Weights of a small GPT-style language model, trained from scratch on English Wikipedia: 10 layers, vocabulary 1024.
Each number is 500 + 40 x the weight over its row's rms, rounded and kept within 0 to 999. Layers, rows and columns count from 0. Numbers have three digits each. The size before them is the row's rms in percent of the matrix's.

# layer 3 attention query, 64x64, rms 0.2, rows 0-63, columns 0-31
071:559543531573529537535499526490419465450454493584543523548568517502481453548507419507505519503463
126:502482487416492516510569505442562573498455525489507464471450566514576542438494540477522464549492
103:474438474513538505519426515527508452477490457472464574528541563524452445453512464500573506490485
096:465436441497501591431505483483578461421492509543506451483508486504460489490465474542569517465468
093:562550531484568471545498487432484502516437506562548466584512453461496506492480532481579444497525
092:548498523546496591568493523569460517544559479466495528517558553465511471495501493455473511521478
086:494470444461440540518501522454532532530467468534493461457491532494491491537515549550482500465535
084:513513488541552502522481520554528573468507561431564527518477553497462490389449506532456540470452
081:540564492511560499453508504589490504463490523516514531579486507449512417560482489527519562459541
097:528492512486441552577541485494571478544491463479507484501522400434514428527475479584464462460517
111:495498466465517461506509485505568535461495533514456399504452510540554520547524472552540566502532
104:502486538428478455538495544488448449549446439482448460511542502581485458546447418461525523555509
107:487495529446558516496573439470405552499571582515473474508532485516528545513544507525509520534497
101:497541553474592493451595570468579529471421544440541488539523459499544537494464520498484491457451
104:513535480508464504444572486462435524439380559522532429492502502501504453494535527524449464476477
093:503574520591561468536513511499433517554494496469488493467542486519503501511513456526482458486549
094:525455612485469559460488502512559479560511559519509496466431534495509470466531459490484524481484
106:538512542490407502443511479532532548462434550488432536530527466485504501473461513546485498519486
113:517544554545616446467428460555545437507503583514470471523520524493455574511443515480491441497484
103:513494485529499430528463449462508472523479524455545498526460427540553531463484479493369468418505
074:491422454522471537476454458497540495460452503561422522525533479536563499461428484439453566503537
130:477518523561528508560425534552473618529547537499484536557506496453431481512523489506534563462447
115:481444557501494422523513455570524471509517531485495538561513562464509478552497452534433559479517
099:470544524526528467453462522543579483485484470544505477503494478538455461490521494495550548537491
101:485539488503453549515474487471563512495428441514489465507538518518507551511504491458521519536489
107:488536465443440491486492529444534536488495481444537477532447547558489502476509467517436503558480
104:549500478483593530436511434450484497544553525481530461524531434479472513513550486486528436520492
105:488508510511506425511444463541518539565491478498527483470534481434536480539497515550447553443501
102:561486517429460542551449531570481457450483443490512503486536489441486483495522426491523530500544
097:510458447477475442523461495463495517445443556570442511541464452454487531500507463553492479470478
104:527446494503433454491573504493493557507493550462460490542529453516469457568463567427476504508518
102:489486568496553487449494502542521520538532539466541437421533516468517462447497546458515454435502
117:408478424557426528496478488494469526534556484476499533463522572512521472504524447467527433492571
085:481501514510518490420507594476576490403452545486535501453531512498472540533454462437524440512493
122:499473484510555487466482489494511534488435580485496473521552423509425485519536526523527504487520
104:544534580484538483488495446514538513566446437452549450530462474479487496470512557488483528553490
093:501554476568487515566545491492460537557565428442498510542461456494548474482478471467496448511532
098:440465478512419505511472511443532550488516529491540568511485509555528505573500496562506481472583
093:604585524458539532479489488501525497542426485500506462528480412563476520527494521489462526529497
074:458534501437465569477444512528510499521523464491465562586445544517564498482476512507461476568479
094:412480428499579560572492506504487481483532519463484584545501540495491525498431493528514485522503
081:462514445521426574519496498516490453412450526503553514528483543568474580514506445437535502566531
083:557497563464512546473532471504514479615510486475514471466474544511482530484576537501524577462494
095:504506517464592483495483488539478480542571493468568489511514576449518552546463487527525555471460
092:490452522502447496516465461499501478546543441479574483423540527535533472536518491419579516503511
088:475453500524485487565513498529547504481523538506478484534522496492530555503427472501460482506526
105:590501566463600474497529478532477540452435527482551462537520440516510557622541496551491495499561
086:475483515540494553515503471509501497452463588555456521523482547462507480492474536493471494534529
086:497455476479494501523518575432487520419490439510482503484452519582443502463557457434497587508446
103:550535477560516398498497481514454505524446531526483456516489514433479478481563509509475491520539
103:458449477517534483504508546515526510463510546506429588502505463467546468481436489557415453493502
084:480479501459561441544538518581507537498474565502481538526469550497473484552507487593435510439574
101:446509523467451522503484476460537479459518516515458512474461512419466477497484463465563417502413
114:550504582516482498483477537476495524519454498497570475480465496545583554499444470466527467544591
115:449454487536552455471516546466479456503567541546569468487468429505501560541499530506486485467518
094:551473555460506531477518555556532549416442549467532520518482508449536522480499510433480551564460
105:437487503446592510476373483525533486536439501519499496510537499586485432519447556572501516521520
107:575509422488540464494525531450463481483501439529536548501472453475465531487463523503519465506519
095:498569531552492525536453510518499519568537426464501503518545475520458506562529497479495522499483
101:524439536540561433522484485526488471464495536458531533426539533486445484472417410450514547416488
110:512504496502564503468540498463440568549502475471475433518459485520495466532545487524507536498511
120:495464503441496517483494532534478548450533528508585499519554517513510476435509454565494490508497
104:530501478493446485435476534519484560505497527456553483577467471610531513483435443523531527512515
097:497535502455518456504553461500525433507522450469448504387463476486464518495500484462452579521489